config = dict(
    d_model=384,
    head_dim=128,
    norm_place='out',
    bias='none',
    init_std_qkv=0.0267,
    weight_decay=0.027,
    grad_clip=0.5,
    schedule='wsd',
    final_lr_fraction=0.0,
    seq_len=512,
    dataset='wikipedia_en',
)
Each number is 128 + 32 x the weight over its row's rms, rounded and kept within 0 to 255. Layers, rows and columns count from 0. Numbers have three digits each. The size before them is the row's rms in percent of the matrix's.

# k: layer 4 attention key, 384x384, rms 0.114, rows 253-255, columns 288-335
# q: layer 4 attention query, 384x384, rms 0.115, rows 254-255, columns 288-335
# v: layer 4 attention value, 384x384, rms 0.11, rows 128-253, columns 288-335
# o: layer 4 attention output (transposed), 384x384, rms 0.103, rows 128-253, columns 288-335
k253 095:130111020160117125145075124076125154110121116153116126128117105125233138099088193114082157105167152138120105129115080165162170123103146147095116
q254 098:146120182152114161159120148110121133094147095055138134160102154097200081108123177166113187124115137104184148119098107163160157103136143115102116
k254 094:139117143102088117121131104147164161069141129184138083093202139100084177158105127087115101134108088160123127126113147185105113066133145140166101
q255 100:139071164127117137114137127148097177186098131104176125165128089132126189157080147158089112167179124138104076100160227175122077155120119133137120
k255 102:093146201111090114096155082154113166087143134133114105148108169112103094124188179093171140118092094090171123111154130181129141139177099106136166
v128 103:144088089127101118076169161143125142122181116153135155187122157124138124141130031128134118080141111114129127114115061135095095131133127156097133
o128 099:105176152066109114115130166140103145121098149141072084115150140126132159122162119165094105097122129155103134184171160152174126070097144151151169
v129 106:110148164118154198130113172069164099152142135104094158136122083149075146102112159116127084181157094166146115140116087110099139113182149114161158
o129 100:121145086176075105093139145157075130052207109127148135151135113115098166165182124068125164118092111154087172166069125131132056137163096163144130
v130 104:098173073191177124119167132147079131082146160119152128170118099134130132070087105085107082071143102090097140149201182079168065120090110123161154
o130 104:084105137153124149101170167075142117167127163094127086115119122176129100090125186197137175127174180086139133193106069118121128090147209072126159
v131 109:091132165105137135134131126130130066127110117135093156076154121137097118117199103071167160118122083149131173065166145108113133111116122138080103
o131 111:098150120093160133154124132114092103102113101143104099170092148118076119140101143175155169135084126166157102137168110124067225142113190106086090
v132 107:133117038110186172104121117118117144121127080155157131135145103167128113104080217097169084077137081157134133048117154202115173157134128160093131
o132 101:120116141134089113108039103127014100113162110116092173072177165146126112081127146135121155157108117179133135133121126121058090021175103122121155
v133 107:136108115110109136134099170135185106159118126206165167113133164181158105121110121147121111122146090139130119148107175126209102089105132141105138
o133 099:155109106170139148130112144088134141102139166103092117153074143066110122101115108173149065100116118102128076127165145175171183126127135110132106
v134 109:147100135093131116112086116145085119088095086137163135125136145106099106159138127116087091091154107150122127102127062108090112114138139162132150
o134 104:116065161125108110118157188094152127158127139097109147145096120176194100099153139143106148161113110108173113212192151215170183165136115093135150
v135 106:145147097149127102076161154153140128142157106175148161100115104144122149115156100195116183108089143160169158099123133079097141124116071081108137
o135 101:126162140091137126190107164063124091160043089147110098131118088095158204152063148122073051135163130091125119145146115161137112140135134175124131
v136 107:158157054160101204130161136152084091153126146132119096149140135133125154118120108158103144070129089145182084131125108129093140063114133198097136
o136 105:069165125128131119135047106166147161118118186090164170062137222155153095113111140127057128138171105180157138174155157186228096144158128162097137
v137 107:096113196191104128121135126168163147138149157066117138161211183049115126150112167122142138177120077141143072095134159052121163101164065104123126
o137 101:170116076136137176167174126131112124077106136182159116103121057128110150079170100101082106104171157059127103112091117112167181154137136154129160
v138 103:109126127082133110071137188118152144110096128141131160084185064133146186135111164096120147127152132085087131116186161123112144086093144140157143
o138 099:201111185099116138185155095119149089129141073182071130189088097116122126177136136094134144119113114107156079134081152117064114105109142135131051
v139 109:110175127147112156083173137160150147105102148157136149120130150135177145112128144142159128135133134127130165114124144140136142113122133188128190
o139 106:158108136068158170140096166137114171120086145130167156120112133165173156124167087115149105175139155079109082201062104095164142123149139076187167
v140 103:155127102090160121143129110111173113115211120124050134084094135157137110159101122138177135182096046189078096115114145162164108169153134154067171
o140 099:139142109108149090111054133106110108154162097081152150132168113162054135183110158166174159178136150184137085131134107113149202112174106111085155
v141 114:122128086187112083192149071103150159112113182148120154180113145150150173108158078130100086173149187147214154100075136165134152099120083109106090
o141 113:154095108086151190141178107109100115153040167107161078103130109109153148127135106092095118113110186149150173206075107129138123108115199117104091
v142 109:144092136145130133132164145117114119136137084157195157148219108168126095146071103125116089122161119121157137134117159088164112140126172121112159
o142 099:177103206116128097135093188095153206096135127090095115170088116094116164120199169123098075102197149156173120135158149129129180117161130080099137
v143 110:116118136107084123124116117154154141188175094072112182146159134205157144148159068103059176111166170125142173139086165178153075081085145106152132
o143 103:135126234208175116160075140130130108149154110051123156109065143140085131132122103160183158117180130140136121125138170090111124107177120122161129
v144 102:097117180162138157126115197116158087164116098188127199174125154121144184093129125140152106162144119151147111185098114093127054125090169116147142
o144 094:170159052135158130201121166103158160130160132107088103136109049123109137130139118110138158070082105070154129120074143086193076115197157140119118
v145 103:091115132092077137147073135103099143140110118145142095163097124154107153121096148167121213147131149144113189154130165173114136146125105189149086
o145 100:157177136117098163162118075100090113174111082068088072124129085100176139117133100106151143104139118112166135119096110076130113152141124152117155
v146 106:123121160104132152066123153057161072169102097119128092157122132109158131209162078136144114115148147139102112136094108130135139106142104137153069
o146 100:144200141113073143178170095125144147108135114141127165110083160143141111132094144154137123189202179153093155145169158145141084167149129144132150
v147 113:125163131184153111153120119101113087146115183121098134149114162131153121097050155126101054131107075163154120097105164181193135102141152141092109
o147 110:133132168120161162099127135161104106089179142136145124078094157131140118129144140155072108115119190112150092174134121167118209140179129137127193
v148 105:195075119208147129101109164128150084169177171143123116162123111127183162093055078109125108070161091089071063111081126138120155188101147115170131
o148 102:104190169221152178223143111140111137086090108086152195170116170098105089121121139160076166147098061169135144119145144133108102161118120149156113
v149 103:130122157141109129170113137122118109123097164082149132093143128146127115137041198197110124163071106143161063093122089148155108157192086206103114
o149 101:167117087178129172184128033170098180152091090151075170127186050102090115140137163173169129060113126130100147096135148140089153117086122155092157
v150 097:116069170196147081087150076154149101134058167125135067073172146110138122149109084096178133143127123113133128123170179173131129128099054046141133
o150 091:140151121085161159115159127114147060159098142162141154167062097145148126158111152157123091148134174132102116123185133143168119126155161132156122
v151 108:108092208183122114107071170101132130116126115150215102110130153125158191099088125126154097177123120047160177088119133117173108129071196117139111
o151 103:183189112088122131149167106125149141155107170093111185150126086075151157162140138146164116107146075107160155116127125126146075104147115171099131
v152 107:131108153116122105076112125139135137093134099129135152155176074132178162119075200144111158132163120112113094105140151129139043138122113112160108
o152 104:133058134083120123168105107102113128176096150111189146074048167102111121131106086158163140177165123099104119132140154087117126083104090121110180
v153 097:162170206167103113144152120119120128110099157148104078130145097112122109158081157151116232145141133100146119147131054114158155166108100165076153
o153 096:098083082101095124071057129171066112161097089102134093131159165117147160090154166127116102085125097115124117171086139135092155108158109151071122
v154 099:177110170152160139156149116118077110129157129150140116085112114137101103146148133201062080140111175070155134127103143079073121207118157147158136
o154 095:050121138125110089135155095072140176129122115155155107114129139148155186121099057098152134176062167140049129163120141170065130069186151148210150
v155 110:133082097128111065096150122140118159101131146123121150131172129201130115133145123164106075085177133147160115128142186134100150172141068104168124
o155 102:159167167180126152138090160109093103109137127160113132136085129100134134172140158170075194195143182147102131100129100193127055143124196130096112
v156 111:101119209158137151130138128121130120118077220147163152134104112156150115132134116172145127062100104132100115116081107132116124123143145133086126
o156 106:149124112123111135115095149068139154097085077169072126153147083172138062162121198114190156120117095150122132163156114133149164086134151189089076
v157 098:110091116122110111145092093134144088085155072112175115118094138080123134117124147110120092163138193150090076079136106114197162163181119156074155
o157 093:104144138202133108154165071134180137167112108130132140133153105165153170111129107153156123105148128122146227143119120138072087114168142112118141
v158 105:076166152140146135134143118053198162133160167143058055126145172114137116121217129116129143107174132154133125138145130091163167143141123129147124
o158 102:187128120150100182111127131146192079114129097095141057076134177188176076156162125092160154147118141125134110100091088131087134138130169127083135
v159 110:112215136089158079139187113135114157081142155087044098109123131131103121176152184107119085146156065113057132163167154168073104091190103110115140
o159 102:053128169105111126110106103113134125122120148158109117095183080115090167135104126066108130130151142152131075135121097107115144166087135095147137
v160 106:144169146110063083163180076151132106145169149121137070097130155071168129149127086131172125133123170126084097158134149172148069142114160122105130
o160 099:153158110098153109075096157137144082138114129102200110179184112102122114135105115101104109127135122129154203102185075107115144126100111151133137
v161 112:127122109141169118033068158155163132161094133114217136134140114147107118180153100121171086084164139137136170180162082162100133110136139071130089
o161 107:144137075129144156107190169133107074137124093123103149140137123138144063172113140172146103134157126137121113160159103117097153121104129137131094
v162 111:175156071182141171118113097101129195134159149123094096114097147150139138141142099131120124114170110139184080147151097131143091136093135158115147
o162 108:085129099102104156123127135106171102119129127150132151127128127191193085087129160122162116151120191148108139144097151154104132157096100120070123
v163 102:164138122120076089154131108096138175056112134132122121113143136136122102140123154134103102143108065129105167106111120166102128141180128099118226
o163 100:118181119118105203113116136177120122197136143145102096110089165147070182124208143133141116117159123097116099190097135161166098071127152117088134
v164 103:127149095100097120115103156077087073100119114131181137110114133038121119166135093130111130132166138153079143090134135111093176124105124121117114
o164 107:084142107116108127111099171108154170132074162130156096125144133155184135097124161167170176152139162088168134110077103100136132148162151068145095
v165 102:144131000178162124124157138096163151233123162147076112149123133149098109208173132121101150151137155194107105154118149175061148120109131110106123
o165 101:118152089154090111119162052136120110101122106153156117070179161104141151100104185125137142086223170100114085123075165110151030077123120139137152
v166 113:132081129125116115133130066147185066064106166112127114135102105174141154108124101183138148150116115090128070119117065131096123116152138129114133
o166 109:117147103183111117149176096141122105113113160109173096095137105142151137141117168114090165134087093133089179145121173127150145120149162128102114
v167 112:102080139118086124124137141142147123103186117103091097130146120177118124155122089105101152076107119093124164126186213090153143142175150156182116
o167 109:139133126079148163125032117178159105170131161154137116136128126138145176100156157150142093154186128126095058158111080149071099063178163162179155
v168 103:121048199185146197121139101102149172141126183139045108140130150081124215086173127073069154135084095132104142103075080056132093123121118144175135
o168 101:107121106088126066144113132095150087206074174148085042132090104157141162112154151132188136107117157146112141188182096099173157138141158157164097
v169 108:177128082126120120140125111110153113105103088122142123162156139168138125120117164072134115140145122121118118180065128113131120087140135108078114
o169 101:127086108183127182149146111144133192190141144104143094103136135168158122131107174106116174129130149174188138130109131075123125111150133178158171
v170 113:104140141134170129141093117121129113149120126101165093124109119104185178137064128167109139174123104127098137130149167137149090148089112144120119
o170 105:131097102125122107139136064140122117157169192140126157164059096107115097119164105097114091151119177054148112138108113106144135093076126181101059
v171 106:111186101137141117125119200161188090129099163137090095092117132130204133135101148129097112132141147119149168102118057179098161077125121156111079
o171 099:144131137170142135171154086152120049101171106084138159146133121155130160198108124114076223066136115140123053156168120137156139142166131066115125
v172 120:125139194213063140122179065140160148086140079129116101114138120149098147168114099065105148148155183124117117133146164158106161117137121135138127
o172 111:124119159066135129086108194146128099122129149097123107127134122113096128113154120139160178115154090167099134143145105060072109141104164112189163
v173 108:129129126156133113075149131188120121076106124087190143149164136206127167136151063206145117109152131193089194121153140156115102137098177212151140
o173 101:113136175125137095156142170123200076160087152155103132142145110146201148132136126140194107124084154127119102158134148134123105143145106151106116
v174 108:077118157174144121174086203129156120129081092114146138124120150098155126059056128115104118155144159135161169095063105106203136158099141152135112
o174 102:149089143119142169160122146168120118166086073128091135144141101131066096227126142118119154100161086165126087092159115154098085150146124132116133
v175 100:128110121112167177070168131114163186083135110141056117070073123124136058092138137105137161164114093167162118134154181088080165165129093130185154
o175 098:089140186123087092169089120150092087126159178106121108161175233099138117185145169110148094136114139129112142083113098130138097165088144075119189
v176 099:197146137140125138138158098117169123149129166085117101131118132149113046117161185119167153119144051086118063135173124157100134133167114191085130
o176 096:100076072147124098133167091121120160201112149135152192111137110112146164151138101166114129147130137107113121137122154153146121171114124142115130
v177 112:171128137103142222086087114091137075067200128162107087146080178169141141100170122117100072163105168054133164130113151148092112134127134121109092
o177 102:119110089171069145114170092129129092151126156102076111099141066135112144166168086126105153155102134189101150071187107099124167173105171094208149
v178 109:147090082157090141137135111168133123125131138089154110178123118143148050081143162101102109188122144086104112141098092133148078102110180129140123
o178 098:090184169147163137129115100140136145167202102114119136147211044109042126121188128101126109131154193101152192110154118082089109167071086096098106
v179 101:136115118140094187113130141167167120148230108051142092112103108081137146178141135092155084141174072186102159103084119071176093109158113124107164
o179 100:105082113098156115128154195143120163102142157141096178141155175193141140073078114150006120129161155157120135187122087085123158098055114116119166
v180 103:125062074188130138155129118151080116105189157124102093145130113104096140106111141151129175110136050074155102104092136137164156141068079050114190
o180 096:145134154133080120083012133176134141129128113135150130062116115119110129149122116131133128113137129139134111114184107117113076143137188159122090
v181 106:125104199114136096077129133119128134114091092133140147176127075169104154076101162157118133175151143114155138129121129102126112108115115157119172
o181 104:132091105140129177142084130107141202058171052127145139226141121140149107119172117105136137135147135170147158164056149125146118125154092109146126
v182 111:104143112153100136087142131197146131117096213117094138082150068186159137143151142144068127135121167135140161097173156119066155125113109086162096
o182 110:132128223067134108103088143145133132131167110115082094171130004141098164159139136095140060121120205098109085104104087112111135099109153143137118
v183 103:063126066104167130102148165107128140175124136164122165147121166108148121114104150136115143114139134095126165061165145116089173138079134173166148
o183 096:104198145066100140107121151119125109068115178042123100123152154176146087163109149149125120123122168139131074168110180161104123154145116113102114
v184 106:142100065123080129080098135113157131102076087112106071126076097182195149106115135169131166150115109208177208160144136118178100165120128104148141
o184 100:141119174100115124118124196096130087146117176072168130123144125139098139125101173046170099085118089100073095116115088109177084115081159116076150
v185 103:166102063120121113082126160181152152128126113139063054104087154155104100134104144117103096107206140075133096115156163152114097168183091118173130
o185 098:119120122111112104174160155136179173142141203120181086146161135126156178151101137145194134095137107131077087132164058119087127194136161101105139
v186 105:180144133060134124146139104156135179081139134132097124137131114172091104185210130162111134133135118175134140121118143027125139199117104140119125
o186 102:078064076117132094110105177113146114097104171135135149095110162109105119130100112089195123154137124090128153088136121162087122131154209131181149
v187 100:153146125176070158075128158179096074135146139114068099118134094131161147137115143167176088136148131140151149147160120143130197100106116174155122
o187 099:148079140148207194172153150064122130149123124161187111132137169089165128138102046104113136127138116127094090132073108085090136129111118088179121
v188 109:113096044122150092138138137180101111125108111105195144156134148118105100101104118118169095138144083160141138138168089129117094163117151138108160
o188 109:183114123079111093110127148142083119120097161108219177180201128167135124135139117131123123107193151067118081112112095160166130075133105110189167
v189 106:097141159159091164141123188076170089084156170133146128161106094124148137110162112146132183157084135123090106143142141102112085051132115148166096
o189 104:128177181137142154125152118134088102177141098104089108191138121077127155130119130116129141170145135113140088115095174134131137173121123081104158
v190 100:078151120131139134139144108145134113161129119088083116039149113150110215109184099102159092059125179154155153110193193154124153061142160142203146
o190 097:071122162167222127185124106156139065129105063076095159138113122141184061144114097136085187191053138116168077175110097110105160147161155134159131
v191 102:144136138166107129177129176127165041091167099156123103069086134152192099127130099174127138114132128114150144108094140089167106149168083181088131
o191 101:140125085152134160095091171172159159135106125090157120166113119177081137053121096123071093163094070167131098093134146112153103129114130086115171
v192 097:105116136126159179078110114098112145072126188127150159116121124104183160126113154135048122152142128122116091046114100110132119114116146116140133
o192 093:097161127176142141140144163117157119118108088137065087105165151156119121107128068138131084186089109114126142086183099167145113138078187140205121
v193 101:106179104135105081137102141122165158125185105113125146173138107106158155106113131107111108102192149087110177121166098114110132102177187085115131
o193 098:118077099137094185060167164149159123187121130120121132125112102142220100123182153127110212179161147134069150138071102143138150123126135117149120
v194 104:122128097086150152096105083075164146120127133070121064146117151191111166118084164159119099078156115120178169114122123134170116120129210085146145
o194 099:175123095126112091155118167126176070127223121162109106106149094182096126164108167152116147122169135138160105163071129092086132089149149146139117
v195 103:108113087161135175126100132109056182106126122111152174102083118144164084097153128127111146111096127109129181113122137118127175105114150153067192
o195 097:095158164121161149059156226131150067177131128128138153103170162133154182161111187166157124127232153103116079088132141109114117132157133118164151
v196 113:126145219112138128130118076096124144158130153114113124143196089122160162108083125160167093132116083148122164095108131128098134160106119132133107
o196 103:171173033130146196199102183091094075139109128169103131094065134098128101130177139108075173135147228117112088088147124109177114119112071144119113
v197 102:108094102108208123099113076103108129142153170118119080129107160189139218141110111062119111120156165138111132114191153106127160146164170101163115
o197 100:116153123128115104101204113160132099114180137102088122130155066140147107128141080127154157178138113162171208144114042109136102122098153094101151
v198 104:123158133064135149132116136125156118132120159115141141098083103115098133154157126198149163139140102173178078165096095164147135111090104140095162
o198 097:123085036132117127134101098109136112081147131150113088138136102123099149150118104117149134157096166098085193109098133111079161157108100120147143
v199 102:099161133122148160104156118090112131087100121121082183127086122162153173114205192191083133119156114085131174131080065060098128153174183137121151
o199 102:134101099133143128163092117147134113124121166116088108135118117177157127095149081116101188146141114136099105161161114146139156123113103141158149
v200 114:095137071123104042184100161120158112058116145094150102093119108110150154158132116126163144141137157122128091103151096102157118091140194148162173
o200 108:188138142139167153147134095092113062128045142053134151164164111182092081136138083117134170125136082129125123137148161113101136129126160153115125
v201 103:130164108079167124177098145122165171100137116143144090124135173173148138109074115178111146170159069090112141150158079146151152164073131102156140
o201 105:086123104126151089169150144102153103128103151113059116123115085138108097083125200106127148087150140072128143106091089183131093139097093116130098
v202 108:137141127188053130143132099079143135134190055116124175129072124092139136153109117138154110123133101206157156112183062128160165103152099114123105
o202 101:074100169160124159090089120129128089131161099129157145147177140117157151134093119146114187143136200117131120163113073144145152127124113091140124
v203 108:140132166121202138070129106118122124170114120149105172142131131109088116118161116141067186104127079108201145148139145141066165133144143134165148
o203 109:088155207042128116116119120129123121117141130138135089112085128106092079187133158123117106174115155133123145112140134099135138157092133132118150
v204 109:144156132170180147151089113103195102111146159129183142189110165131085129169117166130113118130122128132076076117147129160161133120184114139105128
o204 103:115154075159133191179122161085094059085180134100182072080102118107123094105100147109151094097105136142128120197056145151171081163077153149118092
v205 100:114137085109170157123164116144126170121144170156137150173160121128132142143177152162098098130161202145140120051156091091104138139100109148138115
o205 098:146133138086099089106147166099129175134113126130124019137144068140133216145126125091085148137128097094148160139124146134072109136149154133125125
v206 109:121146075110121100169111118112090092163102191069141073135139124116162121097148136162103054131109125125118137081104148116155109143133106138128107
o206 104:142112119182136074130107121114129124225079084120076188172146156097104135093125140163105151127088174125136120129125102158146172090125104071138157
v207 108:168135088156155146164156067170070137137136103141142206127187125255129106140114070102130071156138124174138125134164129150108161155119203126091185
o207 103:093131114153149087123130171107119132113114183076103105175109123047061112138186156148086153169102112120142094137126124132153129132148129100076092
v208 112:100198168079141165101147135154176155122186159088143085124079131094155143131122127080148127152146106126136148171130106108123087123104086127095118
o208 106:154100098163162180176168141149136074105127190154086162149156154134095173088110097166101146176126099146139129143160138103151082227153137137189129
v209 107:147145106150142184173131136048098111096185145137112098107154096136134223132079093181085182110155067187136132158127145130108140104149065191144106
o209 101:132173143160137167127065132136193131086160151106145055166091123156135146086129107133161122133166154152162108141129104195159107152150184170163120
v210 101:122154070105104092126108095112127116178158140198137164114172139102143135176101096102036100118117142103188177121098189208146108133088142020175106
o210 096:111147200163154143092124101168114166101160152100114134123093132119173088182169103143145132117118089121081111163202158113104140147161199098140097
v211 111:088074172102104130118134108099191136122165157173171119163099118133106219100125169069196093222144152172114096108176121096103123119135165146138128
o211 104:153191022109176182122182131120123100129117148028072060204144087170134133134162157151135086141138084138136118095083153071141120153096098118102101
v212 104:190079100166180121076091109137096142145128089138172094136159105138178087129120148148169137095133073100153150150093144089130165122172149105171130
o212 100:125115145109100124111091124188108121142175097121181162124103162107119114175125164063088103209165112101138150077160163204128086143135153113080150
v213 104:105125124134124110085122132138129176148127125153074104158127157129170123092126161112086165150131079105082124143156180109129094112122097142139146
o213 101:128142199178144108167185086155088108151112160106130091156169063143118109121152118108176117116178171129126151126140145141126132160140155097177201
v214 107:158114110100126110132099137147192173140156182147136162144072109129134160147131128155127126128170103109155154099113140132155098111129133052074127
o214 105:128098184156164150105095160094136160087136117117139090125139090144112086110146143118084107146117130121105092074142119130083111146174151117146104
v215 104:141191087085176094135158137067131147169103110084223159171132178081169166103097155170172131125111085110108151123145126141123066079169096185115103
o215 095:100116117128092175115088143114142143139124104084186109135141120176087081170147129122120127216128148155109132146153123095119151155108109161182150
v216 108:134104123037113181143116133109118121079130103142111083081108131100187158129044164156101112081104120120122129151127142120130119140152194085114145
o216 104:110150145120147104145135138124113130124118125134099171090152074123145188104156096124183147163156054203123122105136152127102167099174137170141130
v217 099:131082072098108167106108145124099168086121152137083113108052127119102143109144124110101190108085160147137151183181080080165124146121157181171101
o217 098:061163165061118079089130061168099119129191129106104194081155129112103204077122120189143152142147117162129136076101123166123137101151089095140115
v218 106:109115142087150175146163089147145135118134128123101080100148135144159113105116201153088075090155103098077107121104171101103106094121122143073121
o218 106:129169124202124148139149127105157127090109179135151176124132169166109118087096132144144151130087184119117159108068122156096149121130134076132148
v219 105:072122170112144095105073147101165102093188114085211170152127145120071167146132116118078136119145097110104162123102186072118118137096117139138107
o219 102:171147108139132134154106135111104096112053114126068116160130169162128074123167134152156164188089135188124094169161075078112145117166190159095120
v220 111:076138060139118127126092135128145099186135167102093123179115128146101095150132145099159104160169149070104137142145099170135107164093147105167105
o220 106:204150137138114149132159182171152180101149130148162121131082153115166122138105136110078112073158184128073155143107126162145108152082132114165103
v221 107:122114192157196132094159160144140107125138067132128159137103110071082105160164135071086149034144151133123106103127108096134121148122137094166160
o221 100:104067185091144128161172176124142144142160123117110086081126132149147178152145163156155129139145071154169151155115147116149130127131119154188170
v222 111:116095159166150105146131112078179046157051159105141126131191106132018162117034128111140109120113162083156138170103130157157074153086160117176135
o222 106:118159139122086152158140093077112165135128099095137124091103154162113176144149080087141187108079039100131088144137159148138111159101148168141162
v223 104:183156125166103137111116179127115116133156185113138120157126127163073147100076198115150079093120110088126121152074118153132134119102136095143127
o223 101:141175074099131157148153119093138143076096124104112176093153145082130125152175135190103113128133152112126164139101044136154165161176056097114166
v224 105:076125143164064056152195145108067153171127138101112175145129133111100103082111155120157135107118132101078120114138138060131121109131163162117118
o224 101:138124123145163142135093095151131182153095090130134151130114060145103100116172124109144150100130111136130152095019130107168163113154115161144131
v225 105:121117178027184118119166142085153151177119141131148125162126142127105156137161155091081157159188160095163137139085170121152120155101149091124118
o225 101:155093098144116143107146111170082088153130127168094083159118134133137176126135125127173108178128167104139159148132155108113159134108130152164105
v226 112:106158135171112113105177175160099139094165167092150105115127097137109160112094099110153147107181071187055124155110170117180099109114093162128111
o226 106:122065133125077170108149111206114091124083169149096123157167143132100066118190047172128103107142121142116157087191097069157159130122105133172145
v227 110:121114142075087167160127104157086149090114093146135117123153120158139102174110082184125128176138156156102152063139134159084112155146184193150109
o227 108:152181158116135128180063131137124117162129158149139108166150113131098163154122120111100133163112098180148123085154160121087133044143164149109110
v228 111:160097134142172127146152134116128168150121123127169129107110100109210142110130073189212116097142090140151124115114111122153122165104094093117157
o228 108:146149180116121128101138118109123167147143113129128146137120113119133140114131170154146182095092179116140127127189122139166104163087156131089149
v229 106:168120088134142116126132059097144102097116212083130069130140148076145068113122181107129162151104144143155106102156171182189111129141102062133087
o229 095:095142108188081166115120141112087053134126113114164114108116167125145137130090188091187077125127138121099166071105103203111167107110170166117186
v230 111:116103090137115157196100151187131132134183075139111134126158107119143114136130137168123136166133186145091093170116086107157129146129106192107143
o230 107:123044113081127085091128154078126143144109069155119094131134095055124080078071146163137109128127108134102111101068118107128144142087165159150180
v231 103:169192126099090107124106191128174176157071112166071089122124150121113112139123145150205132145193072092120087128141129090200112148106095111083156
o231 097:110128053091099174072147098100127176098144226149188138118127147116141115123136175183094114118194147096097148116114127125094124141111073105083165
v232 102:134121114150091122148116123088210144164150132127124075081125127091128164108102114103134159109115116103130156139166115116116135138143169127054178
o232 102:148112172127153130109080150196105083149163131118151136083153102155131159187143126124139136144149136104147119102077130098127132123064121097171066
v233 104:151178140114134146173135139130116189124140131103157169151070100090103140096194139129180120117134141165095092155138124122146138137129168147143103
o233 102:172147132143147074093177133123097115115056121105129082097115129124114145139200133043098065119112191141127106119092162135139142140172057094101121
v234 114:155128182138093134116126097121167142136146129121126168160136103114154127156158121083086119065199203148112109127086128133156147111109222138166118
o234 110:111124157175107098114157103155135156143075139156166150143126134125196184108200096110118043181119156128181149137123154141118095129136097085131098
v235 108:059104077160194101191145132058133151107123157128147076125104132077114135087143070161109114152092077054105149146105144140110120142145141078127131
o235 101:124133092123154121068143135096100077100120186149160144121131116143107136187124134109081143130120085191175108202175086121215144105131144135134137
v236 105:149140075137125098175092140101153153159108146091128155109120104123157114151111065081107151100162116115141200139123090150157154118117123086096172
o236 101:072097176095115164130123178147152105165143163171128125104087121148168087138103110122178143204150140098108109172155120120198153150122133098121087
v237 107:099166095177081143140164098130166178105126123212157174160126084126072134074104130177188126117138141161093145112115121107151112138122144136132118
o237 104:164158149125148127157154106139099126113119156068148086135165182115156129128178192083126135143199114112110161106162070109083122143163121076124107
v238 107:160090109132124109206127122157124188074138097141111170094132129137064118102149186124124149066176150170078140103157172163149107120109143067089093
o238 107:089169167141165098093126106119138111084138046120147076106152078078182173134066062173110164176134084125110161147144107131127132057154108143110093
v239 109:147070088142135076125173120132120162101136132174131152135046099116130138115146163126115120189126160067147067133163082096145127151117156074146146
o239 105:170119196141113139150153190113149162145109101148141126125118105166073132099179071091117182133072094109142134137124172112068139129084109068118062
v240 107:132137121084130110098096122060124122127174074162114115110139087137146120153120174123222089119151101127108123123159079106090154126135136160138122
o240 103:144126084085120117133133184051113075102122136108130164162128095111155126125143145138149204116084165150124085114134159051101098103126055122096154
v241 112:164092038136061168093170115118192143091176110149088179143159108086157141096129131126105108169122167108164159094119119153080105172092118089074148
o241 107:126121150118132131122097152085104153198121079112144135100093085167153129108084182134065135046140116147157126118139131103091124101106165150153134
v242 109:086153133041158153143133175111148100059128116140143136104094150164132155178089141162192116136125119129167167072145075148105134155134149108148111
o242 103:146189100167132085123088144145125133114182168129017103196145123143107132149102187086102162141164137160170121160133121095191115136125101101100136
v243 113:148138117153150103188141161138089110145153081127138053133081165111122098105153082114142105127084124146059081094118135137141117110124124101155158
o243 110:133133105146123142064103125151105144113082159120192212137111095098213151148078087082093192188122107103200154174116183135156107131048136110145157
v244 113:131150165140114107079064127170232147104101110157121106105136150180103119108168173130116100133169162108042079115098140124130107150121135155094164
o244 104:129139193236152159179169103101125060168122150156082162076120086120124199138162106160094058137114105052130160101089147090143143100082086200138150
v245 112:158132086099165147153140165163163111156188114139087110192132138096122073115115122121117120105140150132174133112106140133104110188106122146190171
o245 108:145123072106164119137107132082209160142091107141130158106137140138131132094151163107177184080114085128111148133066131094129151139134105138123145
v246 108:143186130110063143153116106097148110138073119158153150147110223134168096126123082199216099109136134114102103096117063154128161137131160134157131
o246 101:152216134153134141152213177171073129095128118078103108108136134125101078138178136140158144168129196133145109195159155142075174126151126156095134
v247 113:088141228179108105185135109149122160118113123133170119139117060084146217104109084121116121136108107123168157130177088127118118141144165092136094
o247 105:094118134093151107132132136079171102161091127180124160122141123149113168163176108118172191103099135148186165140122162133197147148076101182158127
v248 109:095111158079107094104186116099110157114080154130132132124111095147157166098108172138135134127116100131136180149107112099074135136115122093103111
o248 104:152146109153112132108099124157127135180148166160130096125153138116158075102181105120093116128102172134158082191138152160071141114177120135142095
v249 102:132158049126168129138121128138133108078111196103188121140148110136150136076120131128136109111105132157147136066110140100136121157137128172123120
o249 098:075129146159163096146097118172139094139149074112147139130109120151134129169090089166027144123102114140121163075154149105164098124134141164124099
v250 106:134095156112178157118127114126178153096148116099091086150127146069177167172119095126150143081155163115106150182151127104150099137090160104134130
o250 106:094130151128123100165123116111120091092172135142059137164149050119175154050123096089158151166128131131150117121181116103137139135103082119152077
v251 101:193096167188155211182113166202114109126127103110141113147097135129121165092094068087104116229155151143162150101094117166144133129150166107089164
o251 102:098171098091137120164163144121143115154194113138159128110141152097149136114107119132106126154111119087108125097112142099153170156118072162170120
v252 110:106132081141147130138163117144138192162063143130097140151179134096123095124158152110114088146164086130104097115099118106082157153143122118142115
o252 102:140074086079154082139098138143123158176168156117168048128116240173143172131128078091118192186131156154183171120116107116143130150093101135139178
v253 108:091104186124124099130202170080136127200135110142128159133125115130129139141092107079175114173148162093110120139163115143164137057110141130087154
o253 106:157136098115123138111199124109051172081102152118151095200166120101140109115159143176087071160129141140160174156119157101158124162153155088140061